{"norm_place": "pre", "rope_base": 10000.0, "qk_norm": false, "bias": "all", "init": "normal", "init_std_down": 0.0, "lr": 0.01, "decay_shape": "linear", "train_tokens": 119900000, "dataset": "wikipedia_en"}
Each number is 128 + 24 x the weight over its row's rms, rounded and kept within 0 to 255. Layers, rows and columns count from 0. Numbers have three digits each. The size before them is the row's rms in percent of the matrix's.

# layer 3 attention value, 256x128, rms 0.16, rows 135-189, columns 0-127
096:156098137145140131144144073095098108085111170078120140136153133135125118133141154114136125141177177124113144121123133125116118160083123105198091157105141144127130165098135117148172163104164132136136140176118159128125134132086109119144128136085125133143152129110145173124156127170101116120142125158132109094142112140126107126135115154085107174081087124144118121106123154087112127129112
097:133111134106137110106114146140151113140169148173125178163101133165166083109106145098150128152083147128104109096120069142137103114118137166106136099127105187134157095116141148099173130144107123092126113124097097092108123161112161156134101098127155137088109129140168147136131120117142150150122099137113181092110134118147149140116139150119106133101140143135133106111184127118127163136155
095:139155112107194139136098123141093163113163102150145139177083138146126127109184146149146108155089108138136149091125101125131147130095080108125140116171131138130140142134111129130114113143170085069146112121182137154156104180107155112132145087124098112129151102101120139128136114148097121102143137159149106101158114126125099151094140120115100108140132153120117110155156127092120163119143
082:118156078134160147121096110124094147137100115103147121122117129112107098128149144150167143138108145112085098129150129124127170112121135108123165112115129135154118127158123139185153112104106166125175102112158116119059148124134115131165160065167129161105136077147123132106164105104113098139137154107111106129108091159095121154156117126113135115153145131171145112138132109130161100084141
100:144134126152118110126102157129136136089152147130139144141123112125152139092176121158175084135133126064114149119124105115149138133166146128118140142099137137100127104085130160117104144101097096154156121063128142148147137127130144160134134116147123106076104121101128146141152129084117105096117130160101131084137140107155144133143179138057116101115141130131162131108103154180119137179134
099:125162161150133149107094099151119115171138070122062140120129120147143083096124113146164118101127132123159133165087113144139167143158140091083140108100154158149121155132115142109096131112114146151149147134171135133151169145102150140147120123091110138102134122137109125160102128112107118111076110140158127118104155118098102121157136137145162153134134075112152128156090126132068123121144
116:098179107165140146119151096130100126182128119112136124150124105119131129121146127152195154151052178094125121150124158136157112109160147151097120129142092114128115132105107139164114121148112150121101126097111093123104152118110106119091147105132104173142082156135095123119132121100151102121128162134135114145154151139111088136124138122141151131126126141106157159097081132166170137082114
105:097132139134161134113161112111157122143103170092174150159163156130142141145094113153171095128109144121132121109113102114148127120186142167116096046112172148137125168143142098110132110128165142101175124103102148112150136101107113153118155086126111119162108143153106088098147132150140152155089131151127098124143114130164120133107125133100102138153100135105120102116158123150147111122110
117:128108062123173110155124119131135136100065109158094128136116087131174115110168161117126109165092124131094147087136161135095127142106155122152084146115128104116123138110090175095114112130155113125150123115119156115167120138095137159153137107124113174150124095149101152135095140138136112128117101126132097127120134112136127095172143078127155140183142108132147146133124146174142148151132
100:133087123159070118100122155105101097122130119128145075181122089098116109135148134096115102152137160110124090135181142177136080170128172138150120125152079125139105116151170208150142152117109158107145091115135093119120135130110136144115125110132139150155155132127138162114115117101091113150127078133118149119146120108134131159121125149122101109134130119147141131123123152133108110145167
099:158145129131181107114126116087127154152116138127106179141110077118090086124113187127091140165143157147115072123119149081149165092147122138128135104128134158094109109139083148149120113119108126133121143115139102098138114167141140150138121141117099146096133155145069114107169139133104126162104145134137122129166136120127142154122118171134101125167081112102112142129153165117163118113139
105:134131116126142109125147135113140113109134135158130134102088101159099167137139112140110151127144098127149100082152118130161107121129115132098078132127120110189161127106169112105098123150121144137092135161160141095135120165108171096156140132100169133107133167117148110091165136098111142145123136097119170141080158128143156127140142123125149120075093094118169079107113149126139136134187
112:135100124159155129117145106123126107187165137173094170152073122183116166144139152130136157117149123072176135143128133085117154109146122153152135127144124122133123161114148158161137130099102102117143111131097181127159106112141124131120105108117117112136139121087132121120111084128171173113085140110110180121120107137136095098123108121147120114125138104101092100114103157096110138134153
117:125122104164122069131085141139107155148135145086135162183114126135108119153149146131106135138146117136121151118085165142115116105086111157133143120145126112174113174151128111149177163166111122139141135144094144075091089113081141125103084154111119136116152100137101125110125141091119156124193156097159122140133137139136142130138162126101121134095144138152102117128108090156117141113108
096:091156118122140121120076149119157144158142137135130104134115134109160121122174132144093135146132141124149141146131146135109136100144142124136107180124110122123121178143121123175187122112153163116157162110163159161156103120166099137132134107128153135108151137136126157060109124105093116112146110095123128133072110103097127120128076111118124092099144147135103170139114147093101099077152
098:094128119110099081117134160154135136166108112072120073140142117117092153142122116113110134104140103117133103181152157125139142164161139122153141109081115145122120125158111144113145116146067128145107125163074124140147098165112149104138135128124152150170143145130142144124057158156124136122118132128155087134130103116152141128100144149136118152137105108132106125090126133111175172179139
092:087135138089150122145095162085121098113130123114113145100157121089163129118098146127113122157121120098133122097117147128092098154092131092097116092088147117085103130152169110129120150150090181178101148133128145130129165142126132099128141167115101141126133085112139093105144117139119141106195130151133146120141139137116152134127165097132163174162159112155092155141127104126135122159134
113:123102165128086131112120129132116149100158183118142154110149142098116124145179116159123183094136124124123112119117139107103116122131140127117138111098114161175119140129102149112119095122170135134141149101117090168125154109113135146083132152094129156083128136128154093120181069137157139128162125074132131113146106136135106156107133162115140123113138137118130134147131178061112146099094
114:183151143136114152109159136131090162077154088131138155141134117125142172136131118118092125114136082093094125116124140159141112070153181111112119132128125118097149102143151140066145166079133116130137128132163132095125130139112120165129099161110108126162130116122105119116114137168123118117160143119150121160138143094150096119107194145085150124113099121087138113108125124117139148164110
089:148116101121104108155151103113124107154116143091119141187125130167159125133165125110126121128117093145131167146119111143074142122191122121167122141150063117119156103122152132148115090110149101134121116117132165094118122119081145149114139146131174085173120142118135132146135100089135113105091159169115088114169098137141152158165136140144111126109071134110132126163104132127130134138136
101:109091159106112097143123150143113128113128125153174086086154131127139180145086166143116078137128129132112157129101112138151130115133158141120130153179099078135148121152088136109127114113144139135161137125140132143161153113139101133112112132190134116133128155102127164140091120159143165116133140121094106049141140093156097130127142093115124126141133146124138093119116108166111077123089
102:101128114089087121086087167124140147127111099130124121144127121132166107129092159104146157116093156159155126124160121186106131090140119126146165145121109127139149161151114143137185111148163126137134149138113114112133123124140124110120123126144128157107092136159095140137135119099103162098100132164123170079135126077093139123140096095142117158095131130151169106092120121081187130146123
109:131117118109171074134132149107106128100121135130102147101116097158102129157183126179136127150155170120132130133072092132171096138160177138158110116174103131164148116099115108129162098129163101140142155136150103086123149130112158110157120122140127149121107101146145127119101157080137158106140099091138138126114106141147172133145100122154088108142103097155116120113116094140100134120146
119:104129139075125112122111162123109114138150155117129138139142130157113147171131109104134080136137089119150134103134131120142137145104141123108141153149116090095107157134111096159136108183081119112131150142136134114123189152118159128149134122172118111127079199161101133093112148151109114155146095131079160147150121138133153131106097138122135098179106126155103112121130136088156149112083
101:139116039115094109162139130137111167123139135128144099146155154125144141106115158150141119133085104106125113114141112137151121105154151166123126118086134100134099122135112120117134135123117152125119090117135156119058143160159173184117122111112164148156154132108156092112112161139090117115170093138162141124118138138164106136142106113132124097147151180067129150113136113113133154123119
106:129169122104119129175145140140168137148134151132099138115115112174122147123137119112105173103136099109098123129179123154092134090163140113120119153159133138143153133171111132155072101132123141123136127129140107121093114105130090101131137061137112076130130101128138124123151143127147126136129086137135109181085108085128124156091136138131150143141145155175146125135174167139115091090093
091:121116108089130109121164156086073130098105076086140115138135122101126117104141143140126128117169142141148128149143138154111133099170138135103154112139125131139142122099128103104158171100127110159108088083140156148157167139116111160152158147114075130140105097084152138139127127148165116121144113145112101148195116109131166086166102118115114140089134103132166111138108144130152117134160
113:116115145171125107128093120134098143147082169145125153106104097188133139129121157111167112140105135096126087131134121113155149105146149106115123119122114150156122107116105138119134113140129141120123149153088137190146117133088147163151066129072125146114088158141150127115114140147124109101160114147111124112118149138176109169151125126070151131178155102105129120166126127106119150108090
107:112168144125088108112148101122092113082106141126154149130124122187138135147133151079206153122128151105148127147142112149125131104180141140163110129127146122121118139109132181149141127110111104107096133168105115112127097077099110135121121125153143103138124123076131144099133159154119123128131105191130088154116123157110183128140114155164110116119129133133119143160111083112100142143121
118:153134105175086139150111143126134167060111144101127151121115149089166146122151168131124123084135093094100105147113102123138119151168095092119135134138161140088141077089093154130121166158140112150147098175148147090112123103128145139108141153117119145134106152115142138150114141106089151105109133153130163139097130150145074139142135129155125160131112168144150134117141093113096136141116
100:094115131150111144103124159139154069106123117157092127108142126136100102070098093136117190121159079104136135121129129096114128112139138109133171131160118105124117088106129139142076145120103125109126146168157160108136108115105094120117126164124115159146150105088088098162122137140158174132132109145141137140131153163132161133189142124108153132132157126118161138105088133134147155160119
116:076144128110134169141130166106151152141139120128156127131112139144111108109109113108154145132136110122100107116082104099115138163112109134157082136147126137125103144094124124090159144101112122137137191166154146097128151137085091172157100121183139122145091134112127092124167178147139112094101091110121104157113127115123129126159153090116124134112136139137132132136155116132107122209147
104:155179135156159189151103138111111123105140128141146126138147101125103083060156101124179090081150144110111142122120101147145113126134136096153085140119107099146116147154149171106159145121158126148109142107144064085116119113117124118163160163122124128162131112134163134127126137151119141115108129126170132128120119116129141116082127140103160099149154162091141103116098139134098153122150
098:116154159120122118153138123166137126138080105168110102154117141107118155140096148135129123153142126121106143115105134083122151120170109128136107083131123136198110133124105149112124105183141146095159157124152134127160121107127116167108142151148160127127108145104130170114107067143129125153129117162125139121106105164142120095139147143152124125073103174100118086080152134174100134091147
086:138110129093151096148121132185135134118135142132096161112163117123167144126099139104123128165161137141079185098091113110116087096166146139150121129075096151157128148120120122139134157084097107093105140126128134113123119126118099112124116148157153128111149130121157179144088104091102107164140118137140123119126149144116124138110121100193114144146157151095096139154096073105130135131134
102:130190110131128157154155106168153171111151163124086134177131142103110146131135144153147096131130094123102116160167143144145133138112130163105167099110093065072131164131126133137113112098154100112123143101136165085123126109136124096102135053132141136139144139123148148139082101137131144117130106108138133124149135100102128127148144132139141157078100128124160133089099111138118154142133
107:095142164087075136123121134132125165111133104087144144089119126100118149119112125140084161129133160098181095165163152109128117139165133137168103153109105123133124124140164146132120129119144134156151158131095094139136093090116127137119145158087114111164096106113154148097155124135100116119164147131078178155138103118120111129094124103123113061145125152164119149131137102134151145156153
103:117132113120109115104153122056147119176098160128140132114079116121178136105131122147129156202106105112140156175155121107115132110134126128101118092112132152142135134136115130130116140137135150100155128155087097149144107158165105098110115095132072126105116183157137166128114141164141094129154094121155139118111137168177112103119171110126113117113123131106104146128125144135113138167111
101:133125140108127119168129126153099097099182142138131123127129134082128108152125096103141153185126104103129093179142134152143121117106134135207113122135125128146106134119128138106081142135144160140144139144146094099116121100098165077122080102187118094138172151131124127108124151142126133093124156162087124105103147156144107167145175089128111136171126130134129105136102119133124136119124
105:128099119124119135098112131120150113127131113146145112126115176131110119089124089104090184141117149142103073111155110132128143140088118148127136160121170104166120118099124138124127126108151140134153129064133137163113138160104126146099109098080114169190132097079155113121145150126127148182068155146131110153140103137100151150124140137115181120159145117133119097135109110156135129118106
109:122099154134089141164123071098108102135139108110136112121117092103139134120153168118132122079133149120158110121128101169121135126138094111140155149152119120147191192123100144135093135116170125128134161137095120126130166090107154158118124177119122128113131106109108121140128112151116121162114119072154101145128140086111146115152155112089103149130170099136133139136149155123129085128186
108:140139108093136131140098140108135129130146138134125124163174095078139113172137115075173127142121091125092144139124135104142136128130108134128109119130140120123128108093151177113154164118141133147089120071101144102125103086108143117154109135124129112099153120148168121122174151139117181151121111124150153174212160116130129098105095105104135130151088125134161127126097129103103121147151
100:148104161123116148123111102111172126097160116152147112129160072109141130092158146137168149136065107119152157102151137118175128106097118151170112134112130119137107124105147104116157113152122148131156084105094103114145105125127114108127122106141165112085129128118109111143122124141157143169145081123164139163099102141157100132153138105093151140146085140142157117160081135123127074158120
118:133131115186153115120118109095128132174133078129109116127083135067158160145126127127108123179119114132094142083097157151130132129152147133111126157119163108172129114154168154134105121101099162130121096168150122169101152131079093147147140123137148148149172148143172119116127129128135173103101101136098109120104104150120133120102155104143134095128092126111110172110101116124111122105142
080:122125156116117127090094124097092097098156139152151125100101146185109136139151138130172111120112133141146127113128115098109158156077116123124087098133148138138144128144138119160129115152140135144154109107134120119095074166140121128121128115151113145134090050082147087120198134130143115115146121160124136148138135107139067128117148120124151108137147129138155152126160163175112143131090
094:155129161140129125168146105138122135102168117131137104169121101093135147144142096088143118150148123086155143144127135129129091099160087107153156133161144151117169150100195130139117121125127142111104130142157160159156167112122114100084093095153124157088128140123086116146111123139082135107136136118139140114138134178098141128077134122089102144107135094104102167118131142129125172106101
108:145151091139149109139113120110151162136095135110129111129150112159153151110100094145117132164128145148113100164142144103146145159155121141122122117153156095132097132110146132171120156108142107130113157110086099129069144099105148100171126115079096115103164091137122114165148109123071107096090093165114161154172125134118116160146128124143124116128165154126154131075139156133130098124094
093:117136090097101092154127135098177163158114113125116114133124164145117130109108113155120144166076123126096109167130143145119144130102114128149167143165121128150176143130111082159157135182097181120086110093138115085130156142115134129112168148148138138126097115108144115114121112125175129072105155159107141138128100115120137100136131112102110131132131137144152170120129136103097135064129
089:103172120093122169115118147137161147108070120121142147156126108126106105115130116129127129132130111049118121124129120119150115174088162119093105122112143113095123122149145122144136156079143136090109106132118111153145095117083129179160142141124122195147136175124138127147137133124161072110096128150138133136132072133167164162129117147132150085145145120112132096159117129140142116119129
099:105078096129110154080133116144149124136128132108113096139134133144121150122119134098132124107118110106120149101144100126136134160104111103179131162135149085167097109101164141149136124133173105140141170140198082137089137103138124085164157101139099122102138092132133148137147172087148088151153121100111140122125139181093148088107144134104115145158110112162139158151124111129128122112120
119:131138071156098153104099112139079128139120130135129138150136145137115090140173184151117074124099135159126114119135094106109135075134129078131110098087138123118147112122104135121123168153136098105129171120107145157121149073174162099165150121118155126127111099131174130127122139124169128113132114134137101138118136156115156164135127136081146116147151113159131129090156122155174140119153
104:099182175118113161129128167130126119104114160116112103139078156184174139129109138115115142128114176122128131111126178165143115158111102109092121097104150143132125103144113119129137149111156091104114096114108110152114173141168125197134134087107134084144112165122134143123130162127144128089093101165125113147099120151135131116127133120137105116145122140085170118105122162114157115113120
102:163107102090110109130113072165110131161141119101108114087179132130063094118156163109111150130136148130126138158093129123123105129110106122154128123133121118136079149166091139108121170138109119171137151157164154149135143137139132136111146098135105136180117142124099158147132116103151163111133141078177148095166130154107133150105092123124101129126083105135132110131129088136153106114142
085:129125080122151099173122169108158153105106157157140134137114134104142165143092125155099131120169144139154106089097117116146072137112133081104106113102143098151141139107137127111091090113125115121101134128155119116133128113146158102136139138153131146145117095123112152104128157111158155140085171156189090129132147146153147139118128137121157141122149161091142119097068159130120173166127
104:118155123163136134161136118081128169123152139138115105137116085146118165148160108120122165132131100135171112121121081123141146107129146118139139084117113156128156133134128110154149127095065112139162145113166136136109125153134122148146107071144165121154136139190133158112124109145091110121120109091118120091112132139101105144106106136100159156075134097083141114116124182130166095140105
# layer 3 attention output (transposed), 256x128, rms 0.352, rows 135-188, columns 0-127
079:167144133080103144106081123088069125151148133130135137151147146126167127133105150099117105116124130105107091097133114099147100152149157133123097087112121142126135105109102121155125128136130148061110131131095147105154105154155134107127104124137104117149144149132143116110099140113130122163161111148127183173125174112135137143135152155138107172121161128112113113144133077202165118136108
086:093165111178112121125145113112146167129117133085120085118114123095159107093144102145114135123133124148161179081105123134099141129128125109091157179149160147090129113141134114116091145131155153143195129126145084148133109113082128166106123151093124129142153141142133094166158120142128135144097137139138116124118136116087102123141118071108138113112130164168161170142116144106093126134136
078:151091115130100116129142092080161138123124091070122097134153106112169154124143124098100104146181143123099140098091161122144118141129177156131099097130153113146121129188129120106137130131116158147141117134111146100109095106130149108125112112149180144167152118117107171126168154121146122129114112123127155135180110135132097124134146141094153109123139157200125111107146114143121120112086
076:122120104101118126136135172101137112082150162107124188142137111113053138137131063101118113135164140107119141122082158122103111105132135094131104130109152114168158115111121108105138156119087150170104107134101162126135161141128111118143145158121127148130133151092152129096137086194121141098118124101131144115155174113146145096140128156138145120135120158108132105169153139123130111164108
085:106126093107132135135162095133140129160122105088134158126096130121127129097150126164095079158123137115173104131128125101123120107134118104116135173181159140167157141165116104100155119154127107143195095149114104145151111131117096133078128111127133127133176150130145109154134146105159111116169090124108118172111090144128115134148084115136091109162115152146101143156141087131125151135092
084:126130124165152118183134163122095140136108146104175157126107106154113134115140106133104142146086121119124122162161139092134094117132151164165119160176098076096119150099127118089140142121111119144137127147108099120155168133114123128111144139195106111145115117083161095095140136090161144121176138134139114128154078122161118113118095126159127131148073120138110108130098126133154157135113
099:109126104135126111157109144115169097101129122111160150110122131124098118145148098120125102123157098154171173160101152145105098139101100109140150131133153115141101114126164101090157126111158145173133133132146111122117144108143140169091122161112160136147122121071120152163127095129126136078081110108142109113110100096151099080165116127139107130189119156146132170109152162112150108134161
086:130104118139103114117085113165092159130118166122147110100130128078129142132158154102123110079138129128115115152101098146166117119125151120111145131122133170120136079158152112130109120171118174119121166139143109134091105131170151126116100128126081127108170100090107158128154150140102150135096116143122166087115140130073138116162173149127140107168105105167122153138102157165141137120150
103:114132113104117117166124102125087135131128159141171125120082148111075166136124159101126092137165154127141140122094139112153143201126143161121118112143131125155129147127151146087136144109136133170127135157110123143123133134096123135079112137142133130141135162136149097113151130130131140071168116065138149168107103106113085103081122156124108156120125132192135144087108114115131134114095
086:115129112162133147159101124174149138110125142112142135141134166153124152127117106148126148122112099150139124077078100140131157132121089145145104122116120133139144113093139064071096170107145117127158151119096132156142150130134143146184111090112080065121161176154109118180120119138141097160129122137136092110079152118136130124155130113163141167113129117105133150127098130136149120140129
090:104109148135085125145089133157181122141122116113127108142122097173138139109114094111149121161107138114135177154104106156087109100161130137126131147086137174132147117083133137156128149123149125156136112136096124120136092152089120134141133128153116122112116128125151117205089134140138174127110128108156115144107145095134091097141099111118163123151160146118102111105099176098088134176151
083:116143124179124137093108107104112156112126138139127058129126138123127106129170109118124130114100116150132190172140142140117166120144146153148180169128095144105152108147114121172101119101139150136136130125113136127155139101140128142083149117081185111122135142160117139154071118140171114126097125151104113130096113144128108081081118130126166125123126123098166114147116079130102130153109
094:121151150151089102143148115141095112129092056125109112144131141157164173103156136168139147139133100104088133136093128154139107181075104110164128185110115102106115108121128122107116145120153112124123138155121115114119110136155133123144119145100140116153133075125154151156093172098159173123089114158161082121149110118141139133130111118124132164123124146112135147107133139139078150115163
099:105126119125161134135124093129147109110159162122154127131112125157136110138098111123116145096130090124134174108137168165115136134155125135117158162151104135126118093128122159115157087136130174128121137127150177109110115172163128135162125098132103129126106184156100079147097144069111110137087103139101111094130139127126111132160113114087104102109126196108115146142146139131123076155161
092:111146135123104144145136110107104117096146126130125102128132162178149153136120134144142116109137127155103113107071106173129109136160149131136129111080147122134171071101104144138101178115130105132114107149106148092151147122115141116110131131133142146174134110085161139093127152101128139103088136154095099127180158109141142158152193157100137176132136096123099125126143124158119088106093
081:148154104128155130129142128204169107103123110157171114154139126120146134139149146114132153159118131117143134125146122127141169168145092127118112129119095110089084126106130165097112121122079128159133154107124127174092136141149132138122086107154106101110112116194111135120127091114084108132086129150098153120077116160065141134139137129122102124127128153160110159098088139134132148112133
086:096103141073109142096148153124144097143146147141151135117117119139104108151108122121106125164133129132125128137161120147123129111146113093120108155121147187145120135103122144152121134146142102119089104123115159109079131135103127164129145155148137137114140112107159095097096125137123136129142163108176137163130156061175107109082093129126102170123089144096143093125188122130194150134121
093:134110119108112157107181156165180053140145093111099120125137125145147105121120079164173133149133146171116115132093104121090111082132133109127130128094159116151162108129138131152127129152129081105097099176170144120106106132117104143104099108123169116136136164123161136123096149102146126126138138158105138121175120120104141135153131087133102106139154140126109104146140095124140134145168
099:121132181085133129157099127120168136171099139139164069112132142117116144115147139105143109114109149142123116117145148097141166115132116165114125133120114157137137186147122124138125121142148117123142118128171094174103139135126135112156142119113172115141092132153141120153100126125138134155166149080125151162101098181130110126082057124162106082136128091109095103115147095117107129105122
080:130139122111137134126119138155095143121116074130121151115122164115195160129119136163133128152146102089114126111110134151162099165095083123133100101140142091126088161115100126150138161111186168097136143130111086156134114142144115102141103117104116141107130121114164125120118140114142130200131090119169094119118170129155109149160103112139104169101136136109107137133106141166097091111139
092:118133123149104148139129112117110157131144155165134147162111127135116108104146171127135087101149160126131087134156108105163146134107153119136114109171099141175165135146161110127111100155119115106120108136152113117117153114117170093109124118089161156121123129139126157112171165115065109131123095084097172118153134154100178162101133124071147092111112085137150116144133140133133128085121
086:101159110173109143128098136175146163130127114130119126169111129169154117166106122130136150152116121102104133100139074141117142141097135117129113129155143125099162129095139126101105177138135110095100111101136105099124166114096125133110148140150136120162146109089163121128157145114123119189117096145143110113124127141167110165127127090098133166114107088095135151098143196131170091104121
091:130118095167136151159101118120130116090139169102121128140076157150111125130129114149097119149131124119127171172142189116118114175125097153115150149152086093142112094139115135141126105124100142101166147134111139123116117145137127152098124123116136121134173182154077077095120132136115108094137089151128098104128129111112152118149139111116106109140144215128144133149117149145103095143115
096:141106104115136145127103123133204094123123108134147112160159104150163122130119139124128123163132144108111147130145103151102153078142096136147151124101099179126140114118165149162093132132138136121098093073106181150141151141133116122131102101113119134114160083095088153163104148132134152111085096133124154124127179105100125110164184113093150133114142158126128097107128147137117109135145
088:139133131114141126121124121156161121098144115091157088117142123101122129141146107130130100107148135164141160086120167152128147128120117146124132137100172154164101097126134133120114147103145112165170151112140131136097148106156116131162123101109098128138090138113090160116124113116131125204082185144159101081123155117083092121104158130158096111112130105180126139149131153110110092101158
082:151111133129137105135130122156052163103129111165119120136126165095078120118122109110104145130120159141086112137115094140098163143141146122139125125115115084087138174164143137126138163138088158119108107136133125126138136119125129126174136157118125129122092104115151112154110131183128131109154130076144152096185144142096147130167149156167155145100110111097132132122114160126074100101133
086:113132122115092105126116134111161106161125137132098147118105153106149149119137141139133104196144126111135098141142118096152124141051091123151105125170103122138094167120128104144149101145141110140128118112103137136103143136119139115102103103136144139119166155116134092107115109149153131107191104128151116181082108128141148150107094123171079176160114142114151130148150140124145151169085
097:112154089168126126144143073127133104141118152116171137158103121107076103126179088140115142116137133134132159150147132118112141114124099178132132159135089130134104091119154091097130127092140122165140132132112124090133139128140159105084139109142092145150136152134149130141122185076124147127108120153123172119126099099089116085105110128118123124131130147175132198155121126107139118113163
089:105120099090109186101105148148114127173128128084122094091151169111134133095129157132125099143108111142117115123136160125105131169084114121088126136114138105136068126103109141155121091105125146088138146129090116156113131152139129159152147137175165120133159128163134102120156117136127122151146147105165133126125153105108130141194146143145089126121132112110103175119141171101176106113112
089:160122106091124158138126125146102142142107100136128143140134138121112128153116117139116106112133158107091129101201141114077158133171126140099143110156134120135099157133105126107121118123145123137125138121109083135140123104178114104156124113153098079152085141157104136101133131135138124203155123127176122151121110152162093139086087134182138125128156102137106121123135150140144067091151
095:144133148106131164117136100159123116141127122135124136102091125130126106136120167143135144158106095136133139130144171115138124150093110131105135174148111102130101172124116140126160080119125108126148123106126106144153124138120109159127174172151116119090126089147110080175133097122140105103186116114199093145122077113146112119097101116180100134095133155088161142112134147091114157124128
108:120151120066109151123080085101091143139119184153133135085129131077143129100131180121103139152124099133151142107154131132149155112146143191087136136156124144102107133144078138148128099142129153091159105118137105137142094143138112112137154159126100116138153125117106080135148124131116122107164147135162116140135149103128130151136128110118085098116117122124106183150137140191116145127110
097:164096137118185108153103156170115132143110150117147112098118115127095131142139137106118175126084112143118099139138153147187124094150138177144130117115112122105107133138130104089140107149101103092145161122155125150134133114140127121170143128158117071145140133119104100169120108136148082159203128140101105109115122126156073131166125139162150120119115116120097119154111087153134128120110
083:141110136172107159122115099149115145098129141170136137126121111148135098120127130131120095078130101145139080133158134156136112192137156089095155099124120103112145074108131150102143121158135134146109129128116136115142132112164177098114150150138168132136123137134126151142171167105094087134094125108122122106163108112091126145127166097121157112161120087137148116184066117138124144112156
078:131139142121156138105136105123086136109124121138141142125093133146156105109114134149132099127126113113148128096131161154117093158172121084082139103112165108155128105083149160123148127156163120107149102145115114108136130138116165171126122169123127162149115162131166120111178110114085137152094137102135132116191175068139103120141135087085111159091148097140123110138154158138117108123144
083:120119149091113131160141125105116146142112092138164115102123133153126160125139145121136097128133177115131114091172136122107109172128140091148148171120166114117167167129109174121102157128180144153114131121155101168143125150128110156108119160121160076115088124121120112077149120105153120106136105096123123153149116128132066133145139154174076123126125123120137080109157106124095113128095
097:126123121142158123144129093149154085129138105144135174159099139133105125188167121138130112133152096128109092118134092135116144119135091134087146088097156123144123068150121111094143139125112080124102110131104130092090147141193137117115147108129133105147155139129174169121126159167088117143109124170123122100152130148161147140141124124107126154138157103077125147111133121136177119089123
085:136167123154137112099132151108123127088072119105137108181158124105128144106130163157101161093149123141123148149108095123141148121144137095169125100117132164118134133123129119105135140132130158179105133110152095149141128132081148135072099156121117151131136084136146158155126138076105157132086157152151099110087088121119117138124111134118140160174150119188117160112119131106103130111162
092:153114084175154154120130112128103124116121172105151159168153121074111147146159110117082139131118119109140100101187127128152131141140124117101140091134117120142158120157092121081134156143085140081150156126086126127102115115151110107157151136120138114130128124175131132124136123127071081166144162100117171098145123158121133120091097161140126082112125117148136131146134121159126149099148
086:131144148136122129125139131177092125084163121108093144148084124135118154162139106144147110168144113175164092085072158113166116100091204098136138130108141145128132135141102146110108139104134112135094163167102128085122122127144120150171140162139075128121117098117169135090121095143116122123128123093142118121128132169136125081126116159137110122093128140110153142144143101119132136135150
092:114100146080123137137121137118110135147126127149112127072137158127119147116110117099160148158143090104061096129090095115141095122116125140162099125147152110167138156139178119137097084138120126090105093167122135146139139155112169120183116095112137123110146170138145074147128126132167124122145149124118117138123161103151170163134128165106130169119083101128130115118118119124163147161114
097:136113134113151102124138112152113114166115125127114097094114133111141151082129142141123133162093111138150163108157122198129137119109126152146173176115117144119133101136110109128106178166153149092130165104117108123116085127137115154126124128098130082127118136134097109154056111121169143163146124164134115128059146127150079111137134135134125133081116110118124159138180148112113141151123
089:139124145126180112117108123159066139120124126117122104125129151091103118108113130152149200089086104146124107148129090149177155118134160084112128121131134119153142168142160093150123139163106135101111167124147126140146136147129137136169108135138129121100113124150096126177097128091155093174125121128145118078120111148132176150098152127106113125098125102139143159151142120092138135091100
098:104138159120154162125148130136112148087138139120164102118109148171086128097151134147129096113185134148142137138107154111189104130091165165136128112098089115144109104137096162148111149116132116174123161128101102111136163106131175121119162196108143124149108087097134110103118135138120138126123140129164100127157137083162135107157103119089146129109128103123116134125146079128114100118122
072:104137089118086091151158139093154123152134127138075125124116159099113140114092105126134158111144106154151151150089147147093153113125141154107114146150127174123102144137129110108171114084118138131164122158150159113094104135101053137102135101134146152151188130141132151168094147131138126095149126149147106127116091139140103109144127077152131099141125166099114180131131129116123125134118
077:134114119121164163089126087114178130137092114081133100116104161165171130126102105129125124118109101145139130109123139107139056141116142115124123136124132111123161133146121150115123122129164137114192136104107143127140100111144182167106161153096135154173144114158110140179136123068158094105109135170093131157109074114153126119153107122134147100148109127136119131105151113121132137129141
088:138100142153132080089121120141106121102122078123095184151135124139092097144128097112086115143150124113133150124139135125102126110125141110168124104124135155167159103139134082106162165133106115144137123133115136072166134145155112159139143142084112133145121106103140157118101157118161155166132112139146111074103160131173117083157112137128110179123135102091106154151154124144151115160144
081:123136080146119148096145150133114114083166121119076169167104143122156111167109081150123136172184119143137141100135117125110109153087119074127107100134152132132117127142122139142116162131155120128113151106127129126138146103133167105127148129125139145146124106087158110089104112138128109132136121082122082117168157111156172153121126080122114179090086144137145114160140161141113117155131
071:134117133133114150124100115149122083119118096110126114115124168128105140166165163125133128143135142128136142118083138153133131103118078114160095106117142110147115117164125095123142140116165096191101168129140106106114154126118172116109129123192128078144135139048166155092173118185129150123135127099159121114142146097111107092144129115153144136105170133136112123142119117125145109108112
091:162114106109166141136122125108090145109161145109118151135118119079064105149149125120118089107130133138104098110124143065119118145117135155092143125114136083142150111170112145140149127127081129107120102098100152128159136124172120115108171154124121122138141163145097119118141086164120129093160141142108151146133116166131151141157181159119144118125147144104161088123161098122168162119088
096:123072149095060103133156133143168109125140143156114131149150095099069152146146085095146129159143174078126114120127143105129131115089119121176089152151149132151101162110130157116111113137120108149113099150096115120115118111134071108127132139135156152153144151117151094134143131152135143140134118149167104121127133101134121132123113173162147146116150168095111146164134106118121137145084
088:141153129176111114079105120099164168123110108130118131132177120077122101127163136149095138128137149119132081131134088087140133097085144174146110110154126139091113143144121139157140162127090120173142139116156108090140126108119135069092117148148111115125138126078133178095177136140143122101144128125166130144144116108140130127132117115154121132193147102153114166126146111138118111128113
092:167112139148118124143098115145145118094161127136171149176122107125122124162147128098123095142105122102120117098132122132129108131137148135174130128127142083112127108128112146099134132135124113090084091106097132062115119133185130104155119145133129113141070167138132142120153113146090122165069095149147134112154134134142141166126151141130178099106159124092156090147109175139165151133150
074:160106126114091147041129143181110106129151120158088094118164108106156111146116137151148113169115145134129142153124167133150140128115136103161098132147147156159156138145140135133123096155124157114143154158154136124135087092121112114133141137150144130102143118136102144121118121116121081143154129081121079134094146093132087114104116150124109148122128137147102115129138074172082101172137